Weights of a small GPT-style language model, trained from scratch on English Wikipedia.
Size: 6 heads of 32, 3.16M parameters.
Each number is 500 + 40 x the weight over the matrix's rms, rounded and kept within 0 to 999. Layers, rows and columns count from 0. Numbers have three digits each.

# layer 3 attention query, 192x128, rms 0.101, rows 158-191, columns 0-63
459592529376485518480441423489544520519486410429609561504501604521461500423592503463492488471471399526427541483490539446544529497441437551543513524530408563497512472577645464502434561528568478
549512522583468462497439495526502563530539467507522548470558511489510438471456500534463542444529435560520575509522534467507528530523469528465489512474472412485545479526478583492508465457542459
494506476450508529500481512514496540473478538524440490475546493491497518525519510471537525471471567484483505495469456511522503504515530508466494489519529526492519499455490483494509497513495498
480537512450500538489470472487509503483453503485560538552499526498519521493508549509555543465536450480575493453511515464502489491478467529465453529479507506476481529537456476484435523511489452
553521470546534505541511484515519493546509480506504526508494488518427525492480500512464489503518513514471444485465465524492537517448502523538466507569538493535464432519481535489489513504516545
574472438601451463520532483504512499492538505582456524480496517468463530507463525505463482475552516483496499498470501501493512551478504503528510505528502497521520467458522534466499509518538569
510512521474530533443470533497513551490461501506456454486570536487491508501563514467516554509516506500489521464492477473522506509492550493490499516489528503492498538467489509472566520429502480
470535527483457447519487476493496492451551514482485509498520453510535539544445497533527501488437482458519524524557524517475511515584487533506521462455512523526482501486505453577477488526468518
480477446542501457490542476523473534519538438497521487466472520512508435431468523497509508537513461508534495524481556512473455501545492466508496488422400509526527520499531514487491491485530451
514540479486533525475501487484497513475478521496487502526524533496500487567541526481532567483509493533447464399485466481498524472495505491507450538458548501472515501476516506509494473468475448
508498506529515506507471570452544514542475499525542519521475505470435518476488496495464498498509492472546492517482510496508485504420518495506498522521486472511487480492481508458523523528544494
451506507462503503479490513486464537496532459491528536484508489539533508502542489506464500471456481486544528462501521475477514471542472541476501512439489553483509509524548485560512528496515471
505481529526505484494512509511488500501483561517474485492545475489534505536514538440550488549469524477561535545522528531524524505550528417484517462471487492499475551464473472544528461516486486
531557467533508518522536475528489499466506544495519533573511490504473518558450543509496551496475498535555439478494478507450539545539506510507475516428532471500451473518470488526462462501502477
507528468493513482466496483521511517503499457496541523511482540510510495460515510539518505516541397490551500464513534454454494485504474522510488505478479490509484494549522495509462529493505490
541476529479487526488489511538503510502446506486442463459494536502554498511526508533585474515525514508476535474507521467519473505533512511466495456468467466462521533444468506510532491510463504
509537503490528550521492484499504476446470523474501527560511538478479524559509553506515526478543504503564464400480485447521550503487508537480418547444519475488498459528490493511475515494518464
516470505490516532477526516509474547533463487518459444448518543480478463467582477486478495478531581539438520456438491466509507511486500471482495470515453496498576492458533548465565491480541528
523521486522492509498492470507506540491480473502532506522495510506483483493544545541508510511530451501542505430520521463486493478487482506484464517437507505494494509544506528494458520507528503
524470510488503517513471538504518516546475481520457490484495482506462511487530437471465489495510523506464478546493472500514497516483516534514531491587528503473512493475482513458528549510502536
527477507528509559484526481502483513545487506452518478487496480505427496500530478502463495582537471523504463462531509498539548506473538453505511511490494465499475492524498542498546527477536472
510499514480509556497533489495490472500474513501492481527521510479457500500535532438511552498510542494489482488480434507523542499469487511545452542567537521509524454482528517489499502463488487
482507519496480497500482471471482474482537474513529501492487492531511475511505479522469496522454471517562504487491528526493514508541538492483504501450485517501457512602476513537479506444536489
497506506449499515505460532478519477493479523500464501504507488490519509482526482467512484475482553498454536539496474504536490502500508496490531481579525527485504508472482491482512515518471517
481469504489533551495487493495474490479498527506446466469544504474501502513479492440495497466500602488467468505491462523535550506497536516465490517548473515504512479478505498489520464488488496
496494504505456548492542484479508470486525530468521517555503472472464514541473531456496505532513464511586440528493507517524519483464522464490478504521503491505465480519493491532463479499486469
458497508490494477505485505504517487494528464474566536512468493501512481460478499529507481529519447479570472517510536514512476469476494502477529513489455501502470531578499493509442535499488456
523501527491478524486533503534467499466506540471522542496514495505531486488478504413504469534521486498576450545507535463495533521548495453430505455477410526503519529466489456527540457544492471
494518482502507476483505502487517501536502445485561523516465520524510509482481509552497497518508392494519519482505555468480486503508457486538507507478488456481493489538512509499461521507488513
503550451533515465508507465499506511492520480510544524527473508515517489493449543557537520495511423495559500472534536459481486529525486513502474508452490454503486518538474489482481520518503506
553489445572483455544503471546500476549514472518504516521490496508507496536445501521464435504540523525450448514518485534524532527497529483519459505494526460533467467540488542506482458523487559
500461522532483492535497485520501462508510458488533515473476475473500446458496499513523433501582506488484525550535507503527463459466498467492525476517487487508492495506473546468461494516479544
508493473524477488524495481487460484462566456535527517501506470500487503486438481536409522515481500508528499507518514513482499532532515541543529542484496509526506492536533505514470505496513508
500467512491490517548481494487493462465499552527438464451527454484506481552504455437465497482490600497484486534487445535543511511489537507456542499549516542503516485480497503471539489500492506
# layer 3 attention key, 192x128, rms 0.0999, rows 158-191, columns 0-63
493577545494529499493443483470522502522524530523522550562464450614517490530513524516508506226540549515522494534576559558521472465433475527473484493515472511511488514507490469525354528491506500
476543515530514492528434458483465499442461517531466507610450420560561510517479536469504495365548589509566536563557549568474468498469486484487508488508527504501487522445452460479415519525462530
521462399503464515476531497567463509519524495483508467477543545468550471364509504488511492583490512488486548476461454481498482495531533506514490492462536504430482505499503454439531497455474448
502566514493503436451461567465531517554500525470516537484495440516548526517564562451558531412486502518455530441524532538516502439505488487518507523522422483533529501475539505516489516543536501
580474475538545510528461472441477465445498455562497499491499514474434483458447458496416450520532527451557476565501469523468513535475566504419494497499524486552539511485530534418502451474495481
535476533452439495468473507546467431469514509503483516487471507499566504472531483566461503532488480495517535451529503480482473511516506609470489482480535524497505505474461528509477521479451516
525495478454449474467474440558489537511477509498498501467528551498570449454479501424558556541539486482505554487482432461499473500581543471452486500535497467414507485451491469507536528500508442
487529455477490525526532467495508501493545510500521523504473463511456492527608478554456485474464502538502494498483472531536504524502468550502501509504503559504429470516452495522446509492530512
502468614513519488468508570458511555530449510472466487484533506557540581550481495526546570469491482528461461506494541503484511490454474431495525515527514521508500513482466517560502550501446526
506493461544514474442472509494502521484544506501517497495467513503523487426497524440533528489540502480472601461482508515464464466551497490489475520505460489488511496422494510476501544503525510
505487520490450517507513507523507482527479526516492498516551497504483510484515474518462484522456506511515488517521534493493500485489521480485496468448520459499489505524509521496494421510498481
490571455519472481416516561498532532529511500485505507509453452531508513515560535453538504434449503521508501497493531520496504536487481495500504511533460490514431480476473480501469503542526488
448480505452495523497527461535509532525498501478514468489556527475468477494516446504457535557514478488458506509459460483530499496532514465511486520475520489430482454518502509518532520445505481
542508488545528486497453496445508522515576513482538530455477465505471554492518445506454485477498478486454529477476515549494493513519507547480504529545479466487500462458506521487502524496527503
511525577492527438495465550435541492522492542492482546484487461536520556578510520478562533368489463478492479482516552526498520453489473480495530512548458515548532505476493511550472521537502552
442508560457470519495486493525518514474470498455494512473524512517535519490522464484561509514541466488480517491495462423470487488527496479512486483556496501459572520523507513512513510474477511
507528489532533480403434475459498517495505483499543548461500486499562514442540495444529506465554478476487543458509522529468500453516509540488488549514436483473565495458522525454469498503533509
506473514517482533473493482541467549495465450519456457515520563504561502396444498441502487567557510482545533508485455422467544543500570506487484512506494462470517543504412516474504500479434474
503535516474511452464442547456535512514498527499511547469476468538533561593506510432537537407490459486495526484503548515468521491515495497475512524541431478528517513462521512536475527519503528
520506463485449516547519450543466459491521480517476477494491522466474450462474511534479466561509510495539522519530445479501466512516555529485503455471573487513448510542520494472532467496497481
510515554479502514554470493517524490503465487512505505450532525459410557565456470474509493528516465470508475571487465465459537495526500487481538500513520458501504464520546531540545485477557506
501475443518494547512473454530470471481500471543495493523529546473506481413492529484475462555573515466496539507494484479505529513514537535458483499443462507447509536494513464439517465461502451
521548462521545487474484524488534539512495529472541505453461472512472506566503499461552522451425493501499466490508556531545524481540459490526490537484441497525510467432544488556489540572526481
488489425488467511520547473544461493516506479500507475521530516469529432403502528517467475548493535527487531496505452489519461474502515523529476486470528494481487511507522475461509478469473478
517444421562492555466554464559437514501514430514486454498538556464499436339499478520491461633509532539493533507415468484497483531522540492526460505468545486443478511510491503435543485455483451
455484520528532529499486452488520482511489503492536491487532482481420547524492513515462524509514502453463503500497477499501508439525469518510498516438453485474503486505501490513528479490589481
479535560488532455522522553465537488502480524482521512484510470528459548611498529505538550438455479515482430506533566553530517445466423448535533502514480505554513511489523507543500501564536511
414495573489455491494553522521482532550486516475502481504541503482474525531522468523455551531479470522459544495454426462517487492489514469550521535534533473449516491540430526517499533473563474
506570601492535465545450530448535496511504548481486546504474449538518555626500509508530511365495451492509471531554567521475502489489453498490520481530442522558508512485519506528475514553495543
532542565487526443500445562432537516526525537483516539470497447517526558591535465506536545405485468510473472468528573526490510458500481505494525523559494510526531490467528528561455533521513560
562448519520567516538464501429489456423518470515505460486461507479432509514471466526463476513518503419546425523499492522464488502476536564464484514536556465554523480480549537448486504510473506
447456560493539507564486493498515480486469495460474484510509486491513471613490491533501529506491483527473482507530533482514520480451453523531476505519484535527522501533510527535499500499492512
545505502530492494477470464519507452474505504520517507483486493534492536587517500540506494490456480508572453481513542519493514481499425570480529512507491545520453486494492500540480491525546551
486451399523468522495567456562453483496515464512506446503505556458485435393504486527466471632487540546508515485462435460533506510522519511519482509465569503462488498525507471446560502462507446
# layer 3 attention value, 192x128, rms 0.114, rows 128-191, columns 0-63
453494489538478494496562452504484479539464476464522473486529544481527488487457450535511538497471504493488579528543470496555472545555517496456473498459486431511551462525537500477472471452564492
499496564460461517426492556523504495652520509486493513500529511513520534472567444515507517497487482538478541419491527460556536480444512441496561487567565444477459486456530503554480518468448475
370545473474444493469499488473491497510538484445517545471528527536539519505518424518527492518461503495470522538513472528493530489534544584497517498489453490471511489521569520514427558434547477
507484482570496433557488447490520483418493490562489476504477453492494483528435468511461523500531510484496515571526481509443465522483554561546473529487532486531505537514475554503484494479506548
377504439564500447476458499484472507408502498507516491497539444514518438530568485484475487496477504492482504534516503525428506514532517571440533509481482482518502511532499568487542465396461529
442527516508499496531502478512586497476507508504519502506515446489519475522507483500554476494509495497475430523519517517427477485459535518549484508503531470454505559522470560462502521513486538
489474434542523491542544529472495499505507472491494481496500502516499539497480461529510570499474504510501524513517490488584479556483525461517487532427501443427506546539470434494498494476517453
484456519528511550467491528542444501506491504469513477499480446522502508516516435528529419492489489574502455462503492492469498517513462538553489525510546539471445437502466523457534527458444490
416469498484522515531534525467569508519503504462482483506494529479466486504557547484478467479545500521482557466487513476520465504461508486484490495521533491497495449567452578533538495529448508
574508535526568484513535485554514515481569501509501504545476502509438472510454533453466477508564501488510527469472427491538507511460487464489497465540483579506528493440443504534496469534511525
490492518550510508437474512495435515561504497509500536485529413533519590514456432525465500514483488512503494502505486537516580514515541528457512519419504452390398542458456452495480535426501439
504493518524466518495552498506502506484529470431502508497450598495470533502424430520502487512495517444477511514495486487501449550465536544492457499527490535476501518477531535581428565493524510
441471520477502553495564544482524509490478501410523464509468552523459500490571496510557453491447484500460463459488521502484460490478461449534494526586552538458496429530473506479517561548476527
516501498438522581511558474549485491521463499442509492531468582482462467478541561465527430490508504538490485447447491463526455490524410467522504436550472622529530409527542455445493538609589508
452504492439537512520465558511439518517427524486508514520534436515528451489572555507468480502483490554511509461482514493466544464571403494482527485518494564504515403473519500475509472502471514
523501447459481548497472465459467508521422488547491516450529558480547534462526551477532551492502513541525480500534491507596509493524520510457452532423473455544464484525480502480524502497576419
487480446567559459516542530467436493447490477479488440537455482516498578520363433525453469523450513462531534537499464523498489614521501553472525457455498522466492522489420439455454541510521500
422552517446489509489540506518519513547541501466514514532485527515500456464566522498516511502496500517446492455493472496490487476494529469518459509552517527500507459526486514516476542513510511
530473513469485489454501537506428518612529489529484506505537559512505565470516518490459522504482503520525563424513505455587546507503487442441531467531513427475478502429436523526523435507490467
476544506488483525477465499600455501509519525469510534534520445521470435521550537452496378495516491506479469488467474494431505430522444555495539459557438622540515437508548513472523534508536539
486537528466491470507517528497553507525551532475484545509501443495498477535554495470486447497518488504426497511479472498454496482508502493532543482531506572476549490510516529499476559511485531
572471561534508482528529483491508491544532510550464475524486512478486506519462538486463507498538516499545573478502511452529473500421501446521487488517551474540481528494394556507505434563464519
570495424491526479482509451501381512434502466525499477510480526523495479458490492518516522504481489477529460483468417517565469570556505508467505529504455561536474483502532445500498543493580477
479521517500531446512464483526494485555568502553471489537496512498470483483549559458491393487561502533539577449457459479520509473452510494458533439520489542559482458576467538532525464589569527
535472511559496438548531510501523520508519493506474479522524498491477489518510490499481540504529487467493556485508493482531461535445545458474509497524562436445501541492453587573490432506428524
457479500527519563452532531438455509538492523473525494496501462543487552517522482529541469497440480558517552460494496526490579476496495436531550521428501464434505459484472439469547459478523476
492545468431484511490512480516494522488506463511519520500492523505548484458511482531534555517479500511483437513501460510557467510543493500540454520521462554502510500518513426504446574469562454
481446488587481430526494465460493492441502497542498456498530486500489462510500471504506508494489497475521539530551513512486485551484534531498520493486515432514519562520493569521518460463485509
446532457448427506469492442522489514483517486495497525483498497511506524490542494478583393499511495514487438475501464500518491494497539554542481476528465513461475503561491518474472574526632481
554536543486488474581513525507588493533521511508480490522465526489486517514431480519532471514524505473470470474513546467483475562445536472552489463522539483460520552456513533538441517601489547
453503450551512444524468487468466498441476492570507435540504466504495437500514548488507489497490491491558512564495488507450422547497490497462523479461512485615528520503448520441516455527484536
463455518492473504474480577455512503585462527468486496516519498510483591533544470521445449503460495510487532425483526484523511511487492494523559463557612467443439470509454541537504526511372517
434494484529521542531554478471484460507493497473551509507491500482499492473488507487480515503459500500479506528482506504502491540507485498542462551534490482421529441492485545471491457508485485
516461462554468494441477550423430462529392511577552569469541420501549509499499488528479517507511470481558467542519498508558487540578522498438534522469493493473535547464474569475519470516462502
560545523427513445479441434571535507464536486503489507494492507528544490528543512504544503512523517507463505469525507528460507503482527526482479496503547530543453538540519501532475576515525564
455448496509503493560561471506535526509469482399539485474479533480495505489521475510508518492424504490468476488486545496490480520501521478563426554500506471442441433500524493512512543445441484
547472572526503521595538479543528477528567494458463450499397548476474534496433465532479429494462529502459506488490487501476435489408525546551471480482517544424432577537530489451456598507539516
445470507498479524488464503441462466456523503521549559474501491476554505499485494491473514503492484482529473492500494507520480456515559520472471554493504487452468537477457564501494494456465486
471502462501544510464541533453461507511482519485601524517467461517519552491458471472497534509441470523461483514506498521539526556553499456520495547455489525447464459459465421503540472447443450
393497448472576555493514478471471526518573473508553522533531514495512499461482540470512546491432493516544518454496466507475526474553450470599514581526513477492451344506454506569525441406474423
545551580504436516434466525492502519528495464521473512518515507576503502504472524486450522445554513514536510533505518497523521473450486515465497456492484479500546515534501480473474478506512481
538499452532497452544456496509491516405576512633465513519476472472520418509473527472473541497607490441554506520508492488483437453512499502395566442492467507463576561433499529493484429612486558
448503539458516564524568485521528481531510485410527473475445556488442511482484479524492471495433510515461483505493488521522463526460536516578427516501516535462428497535538503463468560427506463
549538511481528404524508439572568540443501501480473500512434500512505442527525511514501531509526524519442479491533535488474499462441471518487506478498520581501502501451551486551502567579540580
577470566515434517530491488527574484460421509454463487456462499484496496505424449517510492508547521440478452549510516527478432486464551550391447469500513522438558642452490534430472593604511546
451522481506489532450487467589481518494534507556512504531532499512478476508448555477511447479528490491571545423494521518436531458513490474443481484521473430577496400503483465498566425559518489
452513570491484564487456504470492508525485486462495500493519537524508476488442535501516507427544486496537563524512485510495493456459490557467463504528501454498480468529476558505431488453447478
515498481555489538525558530506539565597426496423451430523500550514418552515494474472435454500454517551449522528450497484511570513468454498570433468485491517485508412558548456454465544491530434
531539518531454505440477506502482465548531522534547491501444464523524556496494469527483460513486490547535487470491476508553537544508510480470550492465475499529518542509480402440534449532514487
428444458463489518497542477432460475488421486460557507485523527474523486471558534486542531504456496458490460540509519511539463502541530474501449566526494499525471479480459534511495519454445465
528501490557494440525522498473532507499430539539479492474512460519529497516510472521490491545509491513444452491511511518498508543546504466488537482483497536495550561462469484478533506543484563
533518457548565483529465530523527607545492513521441455512546516493519480518503502435525502485517496554435524445484549459476546513466443466541542478504497467465501409475509534573524481525496520
496489500526578503559483527479542546490588508521454491517491498482527467506515519459495547490534507520472552477484518448481512423417462497554578455486525522396536508449532564547499457533447521
477484498501501544467495527475436522539521469493495484491518526483441516489463513474497491489484503516546552545476487507533527491509493481475484506505454439492477425529499473471502436455496427
489533537522488505548537450527525497390555492464494478496400491507472478502377502543432475501492509475513490544489517522417491429462490524467453520476522568547491522520481370491492521542536492
530535504469482485470443476558457512481582491601502525518524497522481497493533559489525443498578483465593500460513473503489490463483531501458548459516484471604486514516483450507532434520538526
515505569440444501516488506521567542535480472421410437471529575489478503519510461507563488497504531477400514525472541501519501438398550547466439475469538494475500561558586552503452595489501524
496492430467487502480472508516521567500552490573454454512580584469484463496553560444580495491553522453553564512477505473525491516521511440469551475561447414550555512500435502521487435505462498
496499447547539480521518502468496490505505527534513504519462502490478525496495506513468523520422488474506498509487511504520483572538472446515531533509472490461511498433484458471505497501507444
440498515471498559505489460519459469504574480505523502504490523513479516479461508515488448501509492481541529506512454522471485452487525528507494522551480472492484482539494501485485482449546463
504545515551536486545517434492534464453633505498521510532405463535488522511419488553407487516493507516538519478491461500463532463434485525510531497477497561453500527518473378464494465515487491
512484486581536547542524477502538525448439482475472465497471524484449474504429529478419523501491530474513509578469479516465494494501439551517467511524552525498547429558496492447438538523544504
578497496506547459517505543515569607540421511468419476494536525512511483535562505477535516498522505538400456473508546474536565520466469472492537461475517534493514481464520546547511552539470558
538462519460471509469475528520520536486513486514447466473588547475509475491507504490533553490548516473511499527475509482541483432499524511424516513533493454482562558447487581502492479529469505
# layer 3 attention output (transposed), 192x128, rms 0.107, rows 128-191, columns 0-63
465485516487493457523456532489560541509430568600506469507519464454537496504515537523498534510508452477465436545505536463431524469489506438535526528537479560471493431462529525441610499534439512
523478467543519420510477463501530500471515568555498420529526503523502542504442527469515542529497485445485455488553525469411499490557489501490432537415497590523515469528498452556491450535481413
528498431575545504513494518462489532504405509596481444495547485477477478471519561462447464494533462486486494467504530504457525491476505486552530519506492501469501414506482537501576487541493523
417509516428520538518518500482494493533505544460437573471496474495513501530538505483588497503506497527474549461474534510556465465488532540472599480518439477501476520486500454492510501491495512
470481557462527533542556520483522492642476490528461449502487503509441576499453464493547516497521454494485558469481532450518515493509508480496570503518528506471485494512465444461412488516521498
508528402538511544492548531397456461533561500450451583528488527519415545451466516487574451514523503535485560450466491521508515515511522527483568490507436454525488468505468438539457517513466514
379454598440471482458456517436509588544569566441541462595482488535519553483525528504506516511546459468500453461516497491425523510483507447462528543552513576490530380487484535461560510568454465
482462450501496485464533548481543441587536491499502460528468487544464575517443503502454515503492480505491532489508511462440512525497533475480455548573596515472517531504502517478469464527526447
559548481559527486476522453503480473545575482525496464546467506533465536532354478505493510544483496472529461498487485494452546507524452459478484528484498513550474448486501423505432497507481477
472485486460495549495505515500479545443469434470553557474476515467579453470607472577437515480438539508609523470518528534546482512493490502481437468544506462497469561547503476503498534506564559
385429547433506429504486494452526525500515581487532444536541473498482517465611568435451466476559488517523513448529514495464483513489531497537536537499567529474544474537530589534557441556537475
470518407520520533460473508468481520435435452574490536524505485478566427479587514541442533497474497509553484472508542525475503471480501505515509484534409535476503438487501493467585513517489508
551541386562509517422540553478509455515596445527500444530448520536445524499390470546422513527499489518533447498496471498408530533513502468502436541539527500503503450533507476456455476511507477
608529431586517539477487517541502484445454421556524469460505509476531449500482467569389506507467521464529434591510485533505513544457464466538399515530506440518496534483525582479533527460509541
635475496538543501539555486588550412525505462580501379447480513488453522517443484488467485512452482484464488509520504470477501565482488497541400531481572482513501588544547565482450463482556500
547537642528447430517457432521523569477488553463503505532543494489489505564438505427462487506510496454457476611478489498529532507508444491514528530462511523527516430448537537531543476525414485
364458548404492525461465530492508541513499511499527450507469426497543476489671492536521537476533468521555492452518525535521448472463513464516546525553523530437518518494541614456552523499532503
591507403613499533485527516457484512456491476515520490501509536475458498481445524521444463523472488504507469464482508517448533530490479490511434510529487450519471454544489486497505502546500542
459463615482466424499474462519546564450488584524566435500498481497573514541505488500497566500465491468520457502551559483467455473546440492485442523433551587535470498521535485530503458549497455
628542396556555590531538520511483434506408398550495489448517525489482496456495487520412449484456516496519552534493496506550511560462517500551424471500522398496506591510492503510438514451547559
574510370570567556504554509504453443484505456551507511461490495476448447442474520509475421503508513506530518444501502520489516519494539510519465483519500428521518535555498482547471504508553519
449526561452491493515504465513501498435573547442512587506464492520576500557491479527537545521448531499520491482503542502516457475536471531432487477451466522561461517488531399536473519482490510
489497598457441542499438539517529603477448452429530483509495506489555497518581484518455519472464490491506504521491507525525476506473492492517453486579507494451554506486498574430554499514500506
611542521579508573525530471494461557425444483432511542476522513487519513520465477522453490508427532505538493531494530548543472507484428489502412487484497383570455533480483452522462534477502594
409512516441506502502511500456527519527557539499463494524451489534553562508467472508582544526466482486505507455526552482443487472553501512432535500495430579534493471508505372490460483545484435
450435513487480441453546557492540455533540541527573441497483497522452518471462523528396490488533489562534447493539464451412508536500507457524446542566662475498489492510522545486506474546533505
551490492529466516497452539478507577462457504480494484520529525464511475512543531486494471492501485461461483495474509507485519524477490512509480502527467493461541447499488577479585510532471507
440526577425502512524505495492513509557502556469454532525488501523508565522487486501589547495514488523469528492469536462513465451522506516473583488469465532499480486472493401471456499483467502
562568463600502564474488527430455541458444494475481539521547510489474499467482532477460415480507484487501536530489533567519491512465460515516523503502478406553519448472491524535537496533457553
478515416523496542491506481435447498397500510470464592499492507505532476457558489525596522514484521521537535459510519575500452476501490562444518478488398507532459517510473441543522525471487521
494541612433479577550517505491510523550528531422444536499471496515484557508500430510590553517477466497488505496476503475582467485514515504482562484477457504482511541494480457485435592441462547
496522475496549438469524456541506453504599545536479397524474470548515555519402494481520525536512492455509484470548518496433469506537471489466482568417536596531518490540526466536433435512518408
548506518458514490466437522510535512512540527542524484519480489487433505524486527516509489522533509541491448498496460494512522475497497492481468496481535524498484522515484485488522522510541495
461556593480527445546533509514547490551595529401529522519492463448404560491428492454558444579513517486545514511482492530479503495464530501487507532506508528548490399543545537527495535513473541
519487439579495546529567506509461518469428435479485535473496545503516490516478473480478516462425468494428571508443525474470455553491482511502542526538421481531510510504512488515457478487454505
542450416523509513419423532495507495457465558558499494530464536510446518478524522522508518501514486535430463475477457480442538495504514499470487533484509525483525542495474501432544480524563492
464471416502468504419439483484490524435413525482526490497534502561525473487634514512571539473560547490484495493508527516485498479497489551468545532481450482502536507440488509516535473462462488
498501547474505472466487559534523497519511583437514505523521486480414567510430484468521477513501524551535514475419467482458508523482477536464488523503519520513469492551513477507494507528485530
496478526467502497508454553494549467513529558498522489509514500452435499466518515510444472545498501553538463493496453461525546482460531462508435502508595474513511460557495576471530516556560515
625519543449503528525435525500546481507521545565478452524525497496485514538396514526424510466479494558453454497476505454526529513517457491453360456503589528471479578531470457428488492582588461
444517541492489521526477497485529498490484489510515535507497478555532510527522514492499490229521551515519505557533518531486487474491472511518522517555504514504509475487503494524424502475456539
431559591431517512506536497523463514548568483402501497474492446526546512506440502467593481548505538440552509443529527538561498494497491555526513430473438551529486487529505457564503518455491470
518475430504482496445411522488523512448440537525513490520523524519489530515611505534521536447508497533473498486469500501448532481494475504486494549509522483463518524476463491493527489516526506
457429422520508562468544505502447489497464427521508511441480546510529431459545505537548500507453490431451529443479491490513508512527521513542528480538430447510517536494506528499518473465470496
394441446520496436428521511495487513495461517474503535484473481512501476495621510486632482500521552458536564474483474543474511503496505524517649552485407464524519440481546526544519501403398535
565502544492529545566505521459488476480443527513442492508492520491546507532409455466378515453458512549496523533474482447546485494529497498537451465469547520490490607533472480473405508512474484
503532516486498491497449500505543503498475517511504534533495497558495537546498515494511510247501544525494491548493507524476529510489450516504527524548492528490514503486512456496433521503496534
516431502536494470437462409439497496451462475621479487514502505522576449474608526551464529448573504468532446562602515512476504488538543466505526516498496446476526521386485532452544485466494479
442508533481476495557497551459503524479485504440548508488528500462500473477547498498432456514552520525553504521551494480553483439461530463531432497474592460497506450512505582535483515525474505
530495498504528472442423558535553491495517570523495485532460493479406563517461467493531515541453445542484474465437466484410545524530491487485507546500540519478474498550491472470526492551565535
468466488520491461516564485499463496493552470486507503444481496447508445453521502501520502704510484447507522471513483504527482496501542488492525488470469466511490476513526544521553509476510490
545473510517477487492566412477440492489524438515450526507493509562530435469443499545423541502503512438520462524557492520538472535523516522479490444534465520505511551491495461427518500484524464
489524524419450479465530451540454508554587486455517509469513492569490447484448513539533512499548554482545400449534481505569519517542460576484476396540469523494479554516477458523536510479552476
520539538478500503509429508495537500488497568526487490548506472504506549525478506504455501387540541541538443524507495494486514474520491500502484531495565526485505519507476484475466509535527501
475448457478518544462437534476506449516410535547487432483525499528585461505621522472563522475500525518491552486489491502559541472508501520536523464428469439495517509453491568498505475437454499
501565549482508547586519540492493506485487478439478489480522478492560523560447453474410526480460502520500521515490542489538479488516471491537447451501542534488473524529477466543427493530475463
489458433580492462453527456496477512453434493521470559515497524553523525485587516513549534420495526484484539516505494526381478559523473537493591558547391483509509510432502466486488480432463525
526537570514494470516475477509471546455529489524441457528467477520605522509420481529474524495475494471537475456575537504491494505543458500494501462474508551452494550499489374477505502510562457
494479511466502501481486510504500490498525536486509443499497487464500481467507501511515467657519498498526453443522486487537499480508518478495457493430533512500503505535494533496578486519542473
549549523471508525514445544490522503482452555507477486519538478490506543553483504480469516424506537554488508506450519488509506472500461521486463509485548524497492521497480470504464491534499470
454484534420467545496472535479486508516451501495544452445549516504561435508585555499490468488562550533489493522526500472632509464471495491536441431459533440514500497467492571531521519487499482
524450512489498495428468443512513505525489445598481455507482454539593442543548518530552496446547517456519470504541540560533535473544504473508566518457414470503518526380501525480533508424467473
468433490560474457474581426492437480475529422523493544468474525528509424436523483547503523533491494431521497501548481527486484547512544494515546485547427448489506518478529497483541496466500513
448475526516498436486520482507479524487531524484467521500461474520544528486487499513599480467499547447530539424524496532448504537533476528494549499494450519471499515492521416497503507472486513
# layer 3 MLP up, 512x128, rms 0.115, rows 0-8, columns 0-63
607572532520525552567492526530545635506523468504441452464445470516440504592377418434425441497493544480475531595446501535452493551583515541529603464519500448562443475438542434428467534558425524
443485487568459500502545596500471600543531545482499424594574436561417522601492448313474463482588504352512349592527535505479525469376496466516518493517391507416473499481472472532515571518493397
445497469466490524493574507505535429479496536470496550433531512486437506502493485529543542496470508431509476456534464476543512531477522433503509447498479503507523505474543492546506538455484460
521513474530455496459470581483488474487449546436519529452504510482467520557559447487499510494480498571444464432541552485614572419460489479520469583493477454470579461492551394501522483507528410
587523477532549656474403480556509535503511465508471454541523460553469466509388397532431440482523536528534477538493428509519496546407544540526570446512515484509514453525605405461520510490480502
517465497563465449550534451507458424504470485524509494492526535514492502506503501477471500482542485475535390455513420455579470513461528527442524473518463490501498533516461572488480502496555487
507498496508508505508494520511502497495489491507507499492495505520492501498505496492494498506498494498498484515508501482497493485501500496499499497514488496497491498495497499494503497494509530
547484473515506511504540521490476463457509505497459467450487503460411440507467473485501501518509559455487530522453460488479576522503523429482474490438525471474528497507482495470475471522529451
542471509528518447511494549477468453523439674515515523466506330465494583550534490433475545488495491516479491479490505556493526506508544450504535547411469437454425500471520546494597556471529440
# layer 3 MLP down (transposed), 512x128, rms 0.0875, rows 0-8, columns 0-63
428474489659494486445496540451342432424604473513461552552477523437463505571598570582582454518528531534471413490385520499473488564570554575454470494539509593514456484556446499540480477439425493
454497518546584522427480456457500597553528519417498600538547503524382509588474520485485477522541502505490579494516441514476595400488518491461585409532440464429530471523387435379490496476416490
494447519524470490489531447419535469495529530469502547468474527477463488531515466517461503473459554555555480523475495512454485497495477471452534492495465522483481419516532564488535515472466499
457538487533497460542531448498527533526504493527501530451470485529516434474547495526495477504448464576552483479393412468474533531435467548498471473466604554509421567429525493517501511465415507
418456533570507432488504573452438463474678493521473442520502469417437446604560581568475588500473471515553490445464578459523463383493526439421549459544533494587559467567426535491488550481486536
526519492490479473542551471470476494511472506450510491533555508466501529487509488538489457498495566474527512484478481524499532564509413524495517534541457498500465491477504511483477465515482491
494498504497502501494502497501496502498499507500492500494493498496503502485496500499497499495504505496497499495501503495496500505507502496509503502502499504494502502503498505497497501494498497
499530557476477488467463535529497524476570493470507516515495467472488521553473479504520452496472513481501519550499499449510548481501453521489473523493515493512487536494510584488512490481555505
459466515498509473492546574511518433568524441465446507501522582504461531500434559499559417490528560479513535518415556528573499528414580452434459452594572521534487496458490540462465437529488485